config = dict(
    head_dim=64,
    schedule='cos',
    train_tokens=275600000,
)
Each number is 128 + 32 x the weight over the matrix's rms, rounded and kept within 0 to 255. Layers, rows and columns count from 0.

# layer 9 MLP down (transposed), 768x320, rms 0.0369, rows 100-128, columns 240-319
[[136 108 170  98  81 127 104 141 113 127 195  97  75 200 127 134 154  83 134 153 129 170 146 115 126  86 117  39 151 137 147 119 107  88 124  69 120  95 114 156 113 106 144 113 126 180 125 130 150 170 121 175 153 123  99  85 140 142 141 138 152  95 116 117 162 169 100 164 136 128 115 184 133  58 104 186  85  73 149 128]
 [152 117 111 155 134 173 141 106 124 158 140 131 166 179 142  98 126 100 147 118 157  99 114  99 161 125 116 149 140 127 154 140 160  94 108 106  84 132 132 127 149 111  97 130 229 117 182  64 140  85 112 113 138 154  89 194 142 154 203  76  95 100 121  83 159 140 177 103 127 111 138  94 158  79 134 149 100 111 135  71]
 [128 163 205 150 154 133 148 116  93 143 144 113 145 190 116 113 111 100 109 141 164 125 201 163 108  67 115 137 134 146 101 133 119  84 142 131 140  97 147 108 134 159 187  85 127 128  79 138 119  32 222  96 152 130 108 152 131 118  82  49 124  94 143 169 160 155 159 164 116 114 147 109 120  66 163 106 130 157 112   9]
 [132 147 151  93 163 150 123 126 154 131 153 175 100 101 133 142 206 162  68  91 199 163 141  89 122 112 211 172 133 157 133 129 139 107 130  93 154 205 130 135 160 169  84 135 151 162 132  95  99 138  92 144 126 132 142 121 131 189 166  82 174 166 139 140 128 127 123 152 137 111  54 138 161 131 129 125 194 174 156 118]
 [147  81 150  85 174 105  87  98  79  65 109 104 110 112 111 143 126 111 146  80 157 117  74  94 142 117  81 133 148 104 121 109  79 114 109 184 171 176 145 139 181 126 144 107 193  92 103  96 119  75 105 127 100 158  79 164 153 152 119  99 124  95  85 141 130 112 117 154 166  82  95 143 130 217 100 107 169 118 125  91]
 [ 61  99 157 147 156 114 114 146 120  85 134  61 163 157 138 110 130 109 155 143 157 153 109 173  93 128 152  89 128 152 140 129 130 162 139 115 128 139 163 131  73  73 174  84  99 144 119 138 140 165 125  95  44 142 164 136 142 164 207 141  62 146 144 141 105  93 142 157 144 135 137 120 135 165 130 107 111  95 122 141]
 [126 142 134 142 175 142 116 133  95 110 126 118 120 166 174 117 148  85  96 146 118 108 177 105 172  92 140  75 154 143  89 158 159 147 103 118 124 144  89 182 183 134 174 148  92 140  74  75 140 134 166 175 138  99 116 154 148 122 103 153 124 191 121 142 155  69 117 101 104 149 104 137 103  91  92 188 125  89 177  88]
 [ 94  97 120 122 168  80 141 103 106 145 146 127 129 141 168 174 149 160 122 158 143 199 133 128 123 116 184 140 167 152 116 147 136 104 130 124 121 110 130 151 139 175  76 116  93 106 184  84 140 115  54 126 170 143 136  66 139 114 127 101 143 133  76 158 132 143 135 160 139 172 143 153  73 129 140 129 142 118 154 249]
 [ 91  98 137 165 170 162  74 162  93 165 135  64 149 155 122  91 127 130  50 142 150 101 142 149 127 143 136 119  94 137 133 169  92 106 177 123 184 139 105 134 135 115  92 112 130 174 102 178 125 173 147 153  76 156 177 125 117 166 144 195 134 106  86 170 101  90 104 157 133 116 148 154 126 140  94  94 193 169 120 188]
 [122 154 154 143 181  84 156 131 150 127 150 105 146 137 125 135 161 127 145 113  81 109  70  65 114 112 110 129  93  86 141 146 110 113  88 130 117 145 101 167  95 113 111 111 162  69  76 110 130 229 147  93  73 140 121  27  89 125 145 158 127 119  96 111 164  88 146 142 117 118 161  90  85  49 106 232 170 144 147 184]
 [140 122 198 141 106 135 104 128 129  89 128  90 156 136 100 105 114  89 138  59 162 134 146 136 192 107 135 155 165 133  83 132 109 153 185 142 114 126 124 148 178 104  96 106 103 159 158 104 166 214  91  82  71 128 116 159 111  50 111 146 146 128  82 175 136 172  99  57 102 141 148 152 141 161 167 133 154 100 127 124]
 [ 74 129 116 118 170 147 104  82 132 144 132 120 150 133 102 128 120 160 114 154  90 148 120  97 122 126  93 148 115 119 123 166 134 119 105 110 113 159 143  95 139 123 149 132 124 111 104 139  53  93 107 164  96 148 117 129 157 110 130 108 110 112 165  83 144 108  99 114 156  75 113 116 159 150 138  92  75 121  93   7]
 [ 56 119 154  80 103 118 120 133 120 128 150  42  99 134  73  53 228 147 130  53 146  87 161 141 158 153 132 139  98 119  92 143  96  68 156 109 115 120 156 137 142 162 121  69 146 135 129  86 149  86 109  82 115  54 133 135 149 157 110  70 140 190  73 149  95 111 134 157 179 147 129  97 129 106 143 142  83 179 106  86]
 [105 120 166 142  52  68 134 178 131 129 169 209 121 156 141 144 169 130 198 113  60 146 109 131 104  54 112 176 162 135 148 114 149 181  69 140 121 136 152 109 106  91 156 175 101 122 138 118 136  44 111 153 158 123 147 122 141 128 151  87 107  94  53 115 167 144 126 112 169 129 101 152 123 168 140  82 145 120 117  73]
 [ 94 102 163 163 137 161 174  68  70 152 153 177 138 108  79 144 125 117 125  88 109 129 102 137 131 144 167 103  36 144 145 103 173 133 120  83 138 130 137 124 154 126 107 181 128 148  88 145 138 186 223 192  98 122  70  89 139 123  86  62 223 181  61  65  93 170 135 148 166 147 168  55 148 193  95 167 159  98 149 168]
 [105 185 150  79 196 130 155 154 159 140 145 115 159  58 174 125 108 115 216 119 117 118 162 130 113  88 156 138 131 142 156 150  98 158 134 144 139 132 143  84  94 171 147 142 141 114  88 183 145 125  88 107  88 161 150 121  94 119 143  94 126 127 100 144 123 155  58 107 175 128 106 103 135 127 135  66 109 117  76 129]
 [141 153 159 134 112 189 192 133 173  76 131 136 108 121 155 122 136  49 163 177 175 133 127 151  97  82  99 127 179 119 102 144  93 163 167  43 173 157 148  80 151 117 179 114 145  77 151 102 181 214 132 132  99 165 101 106 127 152 122 170 111 133 114  87 119 175 160 158 129 124 121  80 155 145  83 169 130 113 139 152]
 [127 125 149  92 118 114 136 153 116 163 134 128  49 105 174  44 131 136 161  69 201 134 128 158  84 146 123 130 127 172  92 156 147 116 112 122 142 123 126 129 132 157  89 127  96 108 128 120  96  84 141  91 179 141 144 106 148 102 142 176 153 126 146 144 131 154 150 107  52 140 151 131 104 117 146 108 170 115 108  44]
 [168 130 177 187 115 140 113 150 149 130 134 186 129  73  80 173 145 113 143  51  62  76 114 130 160  92  47  68 128 141 135  73 163 138 184 111 108 134 128 166 165 141  60  57 167  97 114 146 124 149 167 155 162 171 108 120 143  90 153 115 175  59  84 155 129 174 161  95 212  88 138 134 126 151 122 153  96 111 118 152]
 [167 108  96 118  93  94  82 192 153 143 117  20  61 128 113 132  76 134  46 159 101 132 154 143 148 111 110 156 141 135 157 170 144 141 145 141 133 145  99 153 157 142 164 131 120  76 171 117 168 127  60 127 131 108 138 165 132 156  55 122  46 140 121 165 115 100  81 124 194 183 178 123 102 158 142 136 137  97 137 107]
 [130  96 103  92  25 172 147 171 136 118 134 177 101  87 155 163 138 174 139  98  96 108 100 142 159 114 168 169 120  91 160 134 128 142 149 137  80  82  90 171 164 149 122 174 144 139 121 133 104 135 146  95 140 116 161 125  86  96 132 113 100 114  66 170  95 157 148 127  90 126 149  91  85 100 137 166 164 117 149 147]
 [155 122 163 158  64 140 153 168 137 134 116 134 104 142 114  39 145 129 153 178 144 164 138 139 128 145 112 192 149  71 158 110 132 133 118 169 123 108 176  55 123 134 135 116 135 126 107 118 142 105 174 206 118 123 101 176 140  93 134 117 136 155 143 154 128  98 129 125 209 140 118 117 122 136 184 181  89 134 121  38]
 [148  94 150 140  95 169 101 134  57 109 130 143 104 131 118 172 157  84 189 114 187 123 101 111 136  79  99 122 202 175 171 113 226 130 127  97 145 133 198  74 104 119 108 139  95 170 147 146 195 113  77 116 119 158 174 129 150 125 121  58 110 178 145 156  86 181 174 209 136 157 148 136  93 169 113 143 155 114 132 118]
 [131 184 130 149  42 162 113  83 111  87 155 126 183  98 154 144 128 106  96 126 115 123  70  51 166  79 199 107  89 119  99 144  56 185 170  79 132  98  81 159 107 155 138 145  96 202 159  71 153 167 201 142  71 115 118 150 192 101  79 139 184 143 132  96 160 133 112 108 113 130 155  88 157 143 154 135 147  90 158 162]
 [116 157  97 131 102 160  92 122 140 124 186 129 122  66 128  99 190  89 154  66  97 138 137 144  92 148 125 138 117 112  56 129 129 140 124 125 121  96 150 108 159 145 101 112 179 163 178 106 139 167 144 144 142 127 103 118  95 152 106 154 107 191 146  93 181 146 140 162  73 124 111 167 108 156 107 132 162 153 137 153]
 [105 138 152  88 104 182 141 122 144  76 145 137 127 133 111 110 172  57 154  92 152 136 186  85 186 160 151 105 121 146 146 103 126 103  85  95 176  89 121  88 111 123  78 123  96 146  79 141 122 151 171 209 109 157 183 172 128 142  69 190 142 138 132 161 101 183  94 132  84 154  86  73 156  72 105  85 139  98 133  71]
 [117 179 119 173 141  66 120  86  71 150 125  41 156 130 108 137 136 196 139 140 102 109 128 110 113 150 135 150 201  89  57 135 108  86 162 156  87 133 104 176  47 123 138  90 167 152 100 149 103 113 104 153 117  89 135 135  99 123 216 185 149  85  49 165 173 132 116 121 119 121  96 176  87 156 137 123  94 135 138 186]
 [112  88 146 112 127 163 111  75  97 177  98 121 109 171 160  87 129 118 114 109  91 116 187 184 141 156 164 113 121 105 113  86 118 155 130  99 184 178 149  82 150 121  89 119 149 108 113 143 121 129 150 138 111 125 152  53 127 154 128 125 106  79  63 115 123 200  90 135 166 103  95  96 138 172 195 181 101 124 211   1]
 [106 138  84 141  81  94 129 102 120 125  76 121 115 110 169 114 156 136 132 135 120 162 142  81 122 117 202 107 107 184 123 132 145 192 170 110 104 109 123 145 133 137 221 122 165 117 152 145 135  82 180 171 129 129 213 139 165 110  70 113 175 199 113 125 145 101 166 151  99 188 145  84 123 137 124 154  72  95 117 107]]
# layer 9 MLP gate, 768x320, rms 0.0412, rows 101-128, columns 240-319
[[169 174 133 131  95 191 194 157 139  96 154 151 139  58 165 134 172 113 161  68 144 155 212 116 163 151 115 122 111 154 160  85 167 137 211  94 104 122 152 163 152 108 121 177  64  97 126 164  85  87 132 125  92 148 114 122  88 122 115 163 169 126 104  70 108 127  82 103 140 166 122 115 121 106 164 158 154 102 118 124]
 [100 163 134 140  86 182 141 112 151 118  96 139 117  89  94 184 166  54 165 109 118 131 140  99 143 121  53 102  92 119 126 149  99 138  81 106 152 147 128 155 142 117 113 138 108 113  79 129 200 110 139 131  87  90  89 130 130 150 182  82 126 106 115 168 117 125 111 120 137  82 133 159 151  27 177  90  96 145 110 106]
 [184 195 145 151 108 139 120 123  90  82 125  99  86 122 121 106 203 133 174  82 118 109 167 126 137 122 148  71 120  84 134 130 132 145  92  80 105 123 131  78 187 165 154 164 151 125 194  66 152  89 102 161 104 157 166  91 117 146 137  61 116 178 107 153 168 143 164 158 154 137  42 160 116  69 143 189 175 171 226  82]
 [101 167 123 143  91  98 118 195  95 192 120 133 133 155 163  70 128 107 139 151 133 115 157 100 113 116 175 164  80  71 141 134 120 122  39 154 129 175 108 124 152  59 132 142 136 154  75 145  93 108 171 115 111  76  88 154 119 133 141 129 127 124 134 105 140  94 115  58 163 140 148 173  80 144 119 144  99  97 163 127]
 [119 135 168 121  70 102 126  89  66 111 122 120 108 129 188 113  86 151 139 148  98 112 147 146 138 170  67  84  97  40  90 156 155 125 167 129  99 141 108 114 106  71  99 141  80 114 138 109 116 144 138 144 113 130  96 166 194 139 157 133 180 111 161 115 122 106 135 105  99 140 112 153 162 150 105 118 159 152 116 143]
 [143 132 151 123  78 151 143 113 203 124 104 112 136 107 118 100 127 140  99 140 153 118 122  64 155 195 106 141 183 110 121 152  88 143 120 128 119 141 122 175 136  92  82 126  86 130  72 165 181 132  97 132 136 121 150  93 139  47 175 119 138 118 153 162 162 137 166 181 131  79 134  99 169 122  80 154 168  73 117 132]
 [110 140 151  71 166  96 104  69  85  97  94 151 133 164 122 103 133 162 157 172 111 149 147  99 113 147  65 101 133 118 120  66 113 193 155 133 128 148 158 199 144  58 163 193  44 214 123 188 161 115 124  47 199 133 101 115 175 148 170 175 171 133 156  89 105 111 100 137 133 122 159 102 155 130 135 114 191 114 138 125]
 [159 135 165  50 115 130 145 141 142 178 172 138 156 175 100  58 158 125 204 113 159 120 136  85 155  49 102 103  89 141 139  97 145 140  34 110  60 108 151 102 125 143 181 146 136 107 115  97 151 137 167 103  91 123 107 140 107  91 146  70 180 157  64 176 137 145 160 106 120 131 101  50 150 178 187 143 102 121 145 134]
 [110 153 113 135 169 142  94 120  75 101 113 109 181 165 130 120 126 115 126  69 150 124 163 130 105 107 154 156 129 163 179  88 119 108 124  89 151 148 130 149 139  48 120 167 122 128 173 132 130 103 138 174 126  87 130 100 154  87 147 102 142 163 196  72 182 151  97 147 114 151 101 113 157  31 169 161 155  86 146 125]
 [114 184  18 136 143 163 123 127 165 110  93  95 140 105 106 130  97 192 103 120 179 131 158 136 109 131 118 106 140 102  85 101 157 137 127 110 157 114  95 142 170 160 145 105  78 199  91 204 128 152 134 115 115  98 151 139 169 138 134 135 138 146 133 123 100 132 103 165 148 157 155 121 162 140 163 123  95  62 207 113]
 [167 156 168 124 178 202 174 177 124 127 114 130 107 130 129 152  94 128 134 113 152  72 125 151 185 125 174 113 127 146 152 111 104 176 119 102 126  91  74 125 140 112 143 115  63 161  94 116 143 162 153  79 170 126 126 131  91 157 137 117 158  89  74 129 129 115 124 115 146 121 155 149  86 176 120 157 176 108 159 142]
 [149 161 145  90  25 143 127 169 150  73 137  42 156 127 135 125 145 122  84 150 188  86 144  92 180 156 140 110 106 118 124 108 113  69 114 138 109 150 101 113 133 123  92 188 118  63 122 134 108 113 131  80  44 152  71 119 105 144 142 105 147  64  91 118 126  77 179 162 164 100  76  83 129 123 116  87  80 125 182 100]
 [ 97 130 116 136  91  78 116 120 201 180 208 147 140 150 114  85  39 170 167  43 124  80 133 117 119 136  89 158 202 147 110 175 120 174  86 136 131 161 148  89  71 115 132  69 152  97 144 177 186  41 145 107 163 152 113 154 195 128 125  89 122 127  96 117 201 105 168 169 118 142  99 130 181 150 157 138 104 141 145 107]
 [155 120 159  75  95 199 167 158  98 150 141 127 101 134 107  42 173 149 103 166 197 109 139 104 150 138 135 171 100 147 187  69 134  79 122  99 174 178 119  90 126 113 132 133  76 119 160 156 156 141 123 113 140 173  95 132 101  84 156 114 124 102  85  89 102  67 125 105 101 183 118 115 130  96  68 151 119 152 101 104]
 [153 145 110 142  93 163  68  84 136 109 122 128 121  79 132  92 103 146 115  25 151  95 164 139 152 129 115 112 176 103 127  85 152 117 156 127 109 116 149 182 114  99 123 148 112 165 171 141 109  87 166 168 133 160 153 103 137 160 119 104 117 128  92 151 107  94 115 103  75 116 132 120 161  80 143 140  90 126 101 127]
 [139 163 179 116 140 160 116 190 144 148  93 143 129  81 108  91 104 137 174  88 148 145 126 139 133 145 171 119  86  63 161 131 110 107 155 191 157 121  98 127 135 129 112 130 130 164  80 140 153 118 126  86  92 157 169 163 143 111 105 112 118  77 130 149 136 101 163 146 211 123  92 146 140  52 243 101 143 109 153 119]
 [121 135 178 125 140 116 127  95 131 143 132 106 117 123 200 136  74 155 131 169 149 157 117 109 140 136 112  71 100 116 111 104  81 169  77 134 218 102 162 130 100 116 151 166 105  92 136 123 117 121  88  98 116 175 169 118 155 133 147 106 205 100 214 117 100 134 138 203 127 139 148 185 139 112 155 134  97 104 133 114]
 [129 177 184 166  77 121 167 148 125 146 149 123 147 183 166  85 148  97 142  96 140 156 133 157 132 120 103  97 120 171 165 197  86 125  97 116 188 131 136 130 164  88 149 128  78  72 189 129 122 162  72  67 111 204 117 153 121 127 118 157 126 123 116 131 119 104 121 117 152 188 116 145 126 113 139 174  88  59 133 115]
 [110 142 143  93 101 180 153 143 116 143 142 124 127 164 120 147 161 164 102  83 114 179 162  52 119  78 178 150 114 146 121  83 116 137 102  81 180 193 164 146 135 217  98 140  91 170  82  90 105 112 132  83 120 158 196  80 127 130  95  66 120  46 165 152  85 189 149 158 104  82 120 135 117 122 162  82 109  99 172 116]
 [ 83 178 146 164 124 117 174  87 125 127 133 157 143 156 139 167 190 156 117  88  72  75 180  78 140  73 122 137 120 155  68 166 159 133 169 142 145 104 155 139 124 148 148 157 105 128 140 114  70 112 135  89  57 150  80 111 132 108 113 139 130 106 105 141  83 117 113 133  88 106 186 150 137 177 161 139  84  63  97 127]
 [104 130 104 135 132 185 114  72 126 114 135 145 136 138 130 112  98 111 185 115 152 148 176 127 174 122 103 116 132 141 176 138 138 108  91 189  97  86 168 134 165 136 135 176 139 131 202 116 111 133 115 158 150 136 168  75 173 209 185 127 115 134 111 108 117 150 138  92 102 178 177 110 115  75 145 100 125 124 144 130]
 [164 147 100 184 120  79 110 110 163  47 133 143 121 113  83 111 140 157 129 102 120 161 146  86  91  96 104 164 163  95 186 101 161 175 180 140 105 106 133 162 178 171 149 159 167 100 108 149 109 114 156 128 110 144 154 170  69 105 113 106 141 151  77  92 152 127  84 176 140 140 112 182 192  72 202 156  90 131 146 123]
 [121 149 164 131  98 117 113 180 142 176 133  82  90 161 159 115 134 144 117 189 114 107 131  98 136 129 139  82 103 118 141  86 137  87  97 157 143 107  91  76 125 132  98 140 107 114 178 142 141 104  99 131 122 136 114 114  91 184  86 120  81 115 170 100 173 148 182 134 111 104 127 176  59 133 143 143 137 114 116 123]
 [174 151 138 119  90 178 124 143 153 161 124 121 134 147 154 153  99 114 141 165 112 115 115 160 153 191 131  99 144 144 135  69 128 111 154 139  94 147 169  84 100 101 138 162 130 158 152  95 121  86 169 104 104 177 172 160  84 164 102 133 126 141 140 109 157 124 120 107 181 131 163 164 123  44 147 181 134 129  80 136]
 [133 150  93 152 101  88 153 171 164 153 153 118 122 119 119  52 109 159 109 135 103  76 152  60 155 133 131 187 152 121 201 134 121 133 109  95 118 125 177 133 125 171 134  93  77 129 131  95 155 141 113  39 120 106 135 126 117  57 131 126 221  81  83 146  82  94 122 113 145 158  50 136  97 136 133 148 120 102 174 158]
 [150 144 115  55 161  93  98  83 169 173 130 146 182 106 158 112  70 132 148 105  60 135 116 136 131 140 134 101 154 139 168 134 160 135  95 152 128 157 113 166 127 145 189 156  85 131 146 104 151 152  70 110 125 171 108 128  49 129 122 144 120  73  99 152 179  70 150 119  95 129 100 100 104  87 127 115 122 119 106 131]
 [143 171 116 115  92 133 159  93 125 138 132  97 113 166 155 140 168  79 161 137  78 164 121 111 159 172 110  58 169 136 133 140 123 175 177  71 140 106 139 189 106 119 108 154  68 129 204 180 122 119 132 116 134  61 124 134 136 144 171 136 141 116 127 155 107 103 147  61 122 182 134 172 163 108 128 150 145 148 134 117]
 [149 150 133 140 140 124 140 131 139  84  96 147 207 139 183 167 107  81  62  77 136 139 198  54 145 151 117 158 132 103  92  81 206 128  96  94 103  91 143 131 103  90 104 174 104 157  60  49 127  89 154 108 107 126  87 104 149 122 143 158 140 133  95 192 119 116 151 154 183 109 128 157 134 145  95 115  74 116  76 120]]
# layer 9 MLP up, 768x320, rms 0.0397, rows 101-128, columns 240-319
[[116 137 146 117 102 145 124  83 151  87  68 111 185 124 118 145  98  58  72 132 188 107 106 171 127 137 156 141  89 120 146 121  86 135 133 160 100 184 126 120 134  59 105 116 186  98 195 112 156 175  86 137 135 118 150 148 188 102 107  91 154 125 122 105  75  73 107  83 118 199 128  97 133  53 167 102  91  90 159 156]
 [144  78 152 172 152 107 150  72  84 124 107 109 114 125 147 157 125 116 109 142 119 127 123 110 174 100 141 127 100 112  90 121 159 108 126 101  88 109 154 109 161 116 210 107 158 138 113 205  96 186  79 131 156 130  96 140 103 124 123  59 154 126 137 138 120 157 120 115 120 168 133 119  98 165  41 101 127 121 128 142]
 [145 140 170 163 140 135 143  86 121 144 114 188 102 137 135 128 103  71 143  97 141  56 112 102 101 102 104 151 122 132 129 160 135 135 144  98 149 144 115  83 168 101 136 143 134 137 140  87 106 132 175  79 133 180 101 114  97 122 158  86 151 146  99  97 148  86 135 138 172 128  64  66 162 153 135 111 109 172 103 148]
 [140 139 137 100 113 148 117 124 143  84  78 149  82 152 174 108  81  57  95 127 163  75 139  64  97 124  45 117 131 120  87 143  70  54 154 122 129 115 128 111 141 189 158 150 152 170 108 120 165 110 158 140 143  74 106 126  63 144 123 151 189  89  98 169 102  94  91 150 135 138 163 148 117 112 137 116 112 167 132 121]
 [143 172 100 142  91 118 179 142 155 132 115 158 144 130 147 161 100 141 128 150 185 136 131 153 153 128 114 131  80 143 118 129 133 103 129 129 145 109 137  79  37 181  69 183 123 133 159 156 171 140 115  61  47 115 128 167 117 128 129 156 130  69 122 170 157 111  53  90 131 159  86 155 168  66  97 112 189 122 117 140]
 [143  86 118  79 105 122  92 150 127 113 144 122 141 156  84 145 177  83 134 149 131 113 139  83  97  89 174  82 131 142 159 158  91 120 105 112 135 117 145 145 184  99 111 139  97 126 101 155 151 120 147 121 116 146 133  96 145 140  81 159 106 159  95 104 144 115 100 132 163 137  79 143 101 135 154  89  75 120 136 129]
 [113  89 159 149 137 170 115 107 154  96 136 158 113 127 107 104 150 160 186 168 116 122 121 147 139 128 200 146 113 116 130 152 148  93 113 117  93 131 134 131 114  73 123 123 190 191 147 185 112 134 128 107 145 100 159 129 159  85 100 130 137 164 164 148 125 178 102  95  92  80 120  86 105 150 157  93 124 147  90 124]
 [155 113 142  91  99 132  64 146 143 141 150  54 101 142 108 105  67 146  95 169 114 104 135 141 109 156 165 131 102  85 115 123 149 141 120 163  94 122 119 160 115 104 118 167 102 128 148 126 165 156 101 141  95 151  91 187 125 104 116 105 109 104  85 126 127 118 119 126 156 176 166 129 104 182 103 131 148 122 134 169]
 [177 147 111 154 146 131  92  65 125 129 156  98 188  87  97 151  79 145 136 160 159 146 133 136 158 106 154 156 120  59 155 108 145 167 146 178 212 103 128 112 149 167 161 120 167 143 111  91 157 123 182 146 182 110 148 103 109 164 157 165 132 112 138 141 103 152  68 141 139  99 128 121  96 110 113 168 117  94 154  78]
 [197 138 155 144 193 103 115  97 126 188 142 171 108 136 132 132 141 143 147 166 106  98 101 163 135 129  86 124 157  87 181 112 138  87  83 137 137 124 129  89 185 149 146 116 126 127 145 170 124 123 187 158 131 138 207  94 139 172 175 102 103 135 167 134 117 126 103 165 133 179 137 143  84 120 114  91  41 126 111 156]
 [ 78 138 121 117  61 123 122 135  71 178 112  96 105 163 150 104 141 125 130 195  77 118 109 137  86  69  65 103  97 157 120 140 130  83 158 129 119 197 104 178  93 100 101 143 115 158 111 132 119 132 157  65 150 146 168  98 118  97 128 111 172 149 137 201 147 131 125 168  90 149  92 118  96 136 111 112 102 143 133 158]
 [124 129  99 108 141 151 141 157 166 155  93 122 129 102 180 125 126 125 105  53 178  33 134 146 112 128 119 122 164 138  83  67 132 189 147 151  93 105 123 114 115 136 126 146  85 181 144 137 108 126 121 150 146 128 103 174 120 137 146 174 123  99 121 115 158  97 152 115 103 178  81 191 181 198  77  99  82 140 131 122]
 [108 134 146 162 130 149 133 108 115 108 109 140 113 138 143  59 113 157  79 181  93 124 136 140 136 133  70 122 153 143 165 130 143 103 121 106  77 135  64 116 100 112 135 144 112 120 166 140  88 117  80 146 158 135 122 127 180  98 125 153 173  46  81 115 111 125  75 126 158 143 105 143 107 139 136 104  81 147 173 110]
 [122  73  78 188 116 126 129 111 160  89  96 101 106  17 193 101 107 113 176 115 133 103 130 116 129  32 109 132  88 106 166 185 162 111  92 133 145 153 135 117 105 127 176 138 127  89 196 132 120 150  94 141  63 142  69 114 108 116  65 143  58 184 104 146 113 149 165 141 139 135 127 181 117 172 135 129 165 139  79 161]
 [113 128 127 147 166  83 116  94  55 154 187 166 118 110 158 103  77 105  83 131 129  99 100 148  75 170 100 115 171 134 131 135 164 158 124 177 101  97 109 179 135 109 120 123 135 140 157  97  74 169 131  97 128 121 102 131 176 142 132  74 178  92 108  74 161 106 118 168 108  79 138  63 151 185 104 144 122 146 166 140]
 [204 130 148 117 154  92 106 100 144 144 166  67 113 122 134  95 128 128  96 161 124 183  96 163 107  84 127  97 141 176 165 120 143 135 129 105 115 143 169 105 113  82 122 132 160 116  89 135 129  93  91  93 111 118 128 140 170 106  53 155  76 147 151 158 146 129 105 148  87 135 103 158 133 100  90 122 136 153 118 121]
 [145 121 164 114 176  68 111 114 133  98  98 111  97 126  91  80 125 106 184 117 112  90 129 157 108 102 153 147 110 152  78 154 148 135 133 150 135 188 136 167 201 192 132 124 149 134  90 130 159 147 131 164  85 133 160 121 117 100  75 139 102 155 112 149 158 153 144 150 174 114  90 112 117 135  69 163 108 120 106 119]
 [124 133 133 172  93 137 150  92 151 110 127 156 124 143  86 116 158  84 200 136  99 123  85 158  42 146 108 131 122 122 116 165 173 144 135 150  62  78 148  74 200  71  77 127 180  58 140  76  82 158 131 176 148  71 134 132 173 151  86 100 115 124 117 124 142 129  89 111 121 118 183  98 105 141 163 170 158 123 119  96]
 [154 116  97 116 146 144 169 146 185 128 121 143  76 113 130 149 111 155 109  84 152  80 141 132 108 146 143  88  59 114 154 139 126 161 133 193 103 126  96  91 115 166  83  85 134 108 170 113 118 152 100  92 102 166 140  98 170 113 114 117 109 158 106 131 121 150 122  97 127 171 154 135 132 106 144 124 106 124 145 157]
 [ 93  90 122 179 120 103 107  78 121 140 162 198 154 108 112 147 189 161 193 157 111  88 127  89 133  57  75 142 146 133 144 136 120 111 137 133 136 134 170 117 157 194 132 163 137 106 210 111  96 146 184 120 155 112  96 148 102  99 123 153 150 161 128 177 122 173 111 169 121  97 137 142 146  87  76 139  94  62  92  97]
 [104 112 137 173 114 117  96 140 148  95  71 122 115 143 167 152 164 150 118 143 177 120 116 151 132 168 151 119 137  94 159  78 101 160 120 163 156 125  96 121 121 121 154 171 141 125 129 104 117  69  97 146 115  66 146 106 173 119 106 142 104 163 119 153  76 143 126 143 178  93  82 165 114 123  65 162 120  81 104 117]
 [173 150 184 145 112  91 118 171 145 105 165 133 121 132 138 166 156 146 141 134 107 159  77 123 143 108 104 136 158 143  95 102 160 130 120  74 120 115 148 157 163 120 126 157 140 113 163 131 188  93 108  84 112  81  91 111 121 155  90 107 114 122 191 121  98 128 109  95 147 100  48 150 110  99  96  90 141 124 185 119]
 [111 112 147 128  79 137 180 146 134  63  87 174 154 138 138 181 141 140 130 112 140 159 148 137 117 136 150  90 161  88 100  76 175 154 213 116 140  96  97 160 116  87 136 146 150 163 137 163 115 102 143 142 126 107 159 174 113 137  80 110 141 103 143 107 151 186 107 157 114 158 120 107 110 108 138 206 154 130 136 108]
 [124 117 171  99 156 205  98 129 134 182  71 163  53 136 130 164 112 165 161 139 146  94 124 144 110 107 142 181 157 144 152 147 136  92 180 145 134 118 137  60 180  55 185 139 131  79 147 130 121 211 158 123  96  61  63 169 172 145 101 192 169 175  88  75 119 137 140 112 111 133 139 160  65 166 128 141  85  91 115 129]
 [163 171 125 111  95 114 163 170  95  86 243 102 182 142 134 114 123 163 126 133 150 135 109 135 209  95 158 105 112 147  93 128 123 127 181 124 173 165 123 169 110 110 155 158  78 131  94 127 193 131  73 115  91 156 159 150 115 121  60 150 143 102 134 133 117 165 164 105 132 128 137 128 100 150  75 131 213 149 142 128]
 [147 110 129  71 149 106 175 153 111 145 106 145 145 151 162 102 114 190 207 108 119 110 151 127 112  90 147  84 125 105 183 132 119 148 157 114  64  53 136 105 152 109 159 149  96 141  79 140  87 122 162 135  87 149  76 160 159 159 155 173 110 100 141 164 106  81 147 121 124 153 215  91 132  85 119  84 119 140 149 114]
 [146  95 133 151 118 152 128 112 170 147 156 144 151 123  56 150 152  29 121  91  60 118 166 143  94 163 156 191 123 163 193 168 162  53  93 166 168 104 124 111  81 110 184 148 100 184  68 127 147 144 133 177 120 141 150 120 118 156 137 171 149 103 135 113 178  98 115 117 115 118  91 114 109  96 170 159 116 125 159 121]
 [101 102 107  90 109 132 142 125 134 175 117  97 140 132 133  76  67 149 138 110 179 114  84 112  99 112 146 108 184 108 119 136 129 131 112 146 136 125 133  67 154 169 174 132 161 129  92 159 152 140 173 210 110 164 167 118  97 176 142 182 112 186  95 158 179 129 108 162 132 145  67 109 146 155 138 192 129  76 160 120]]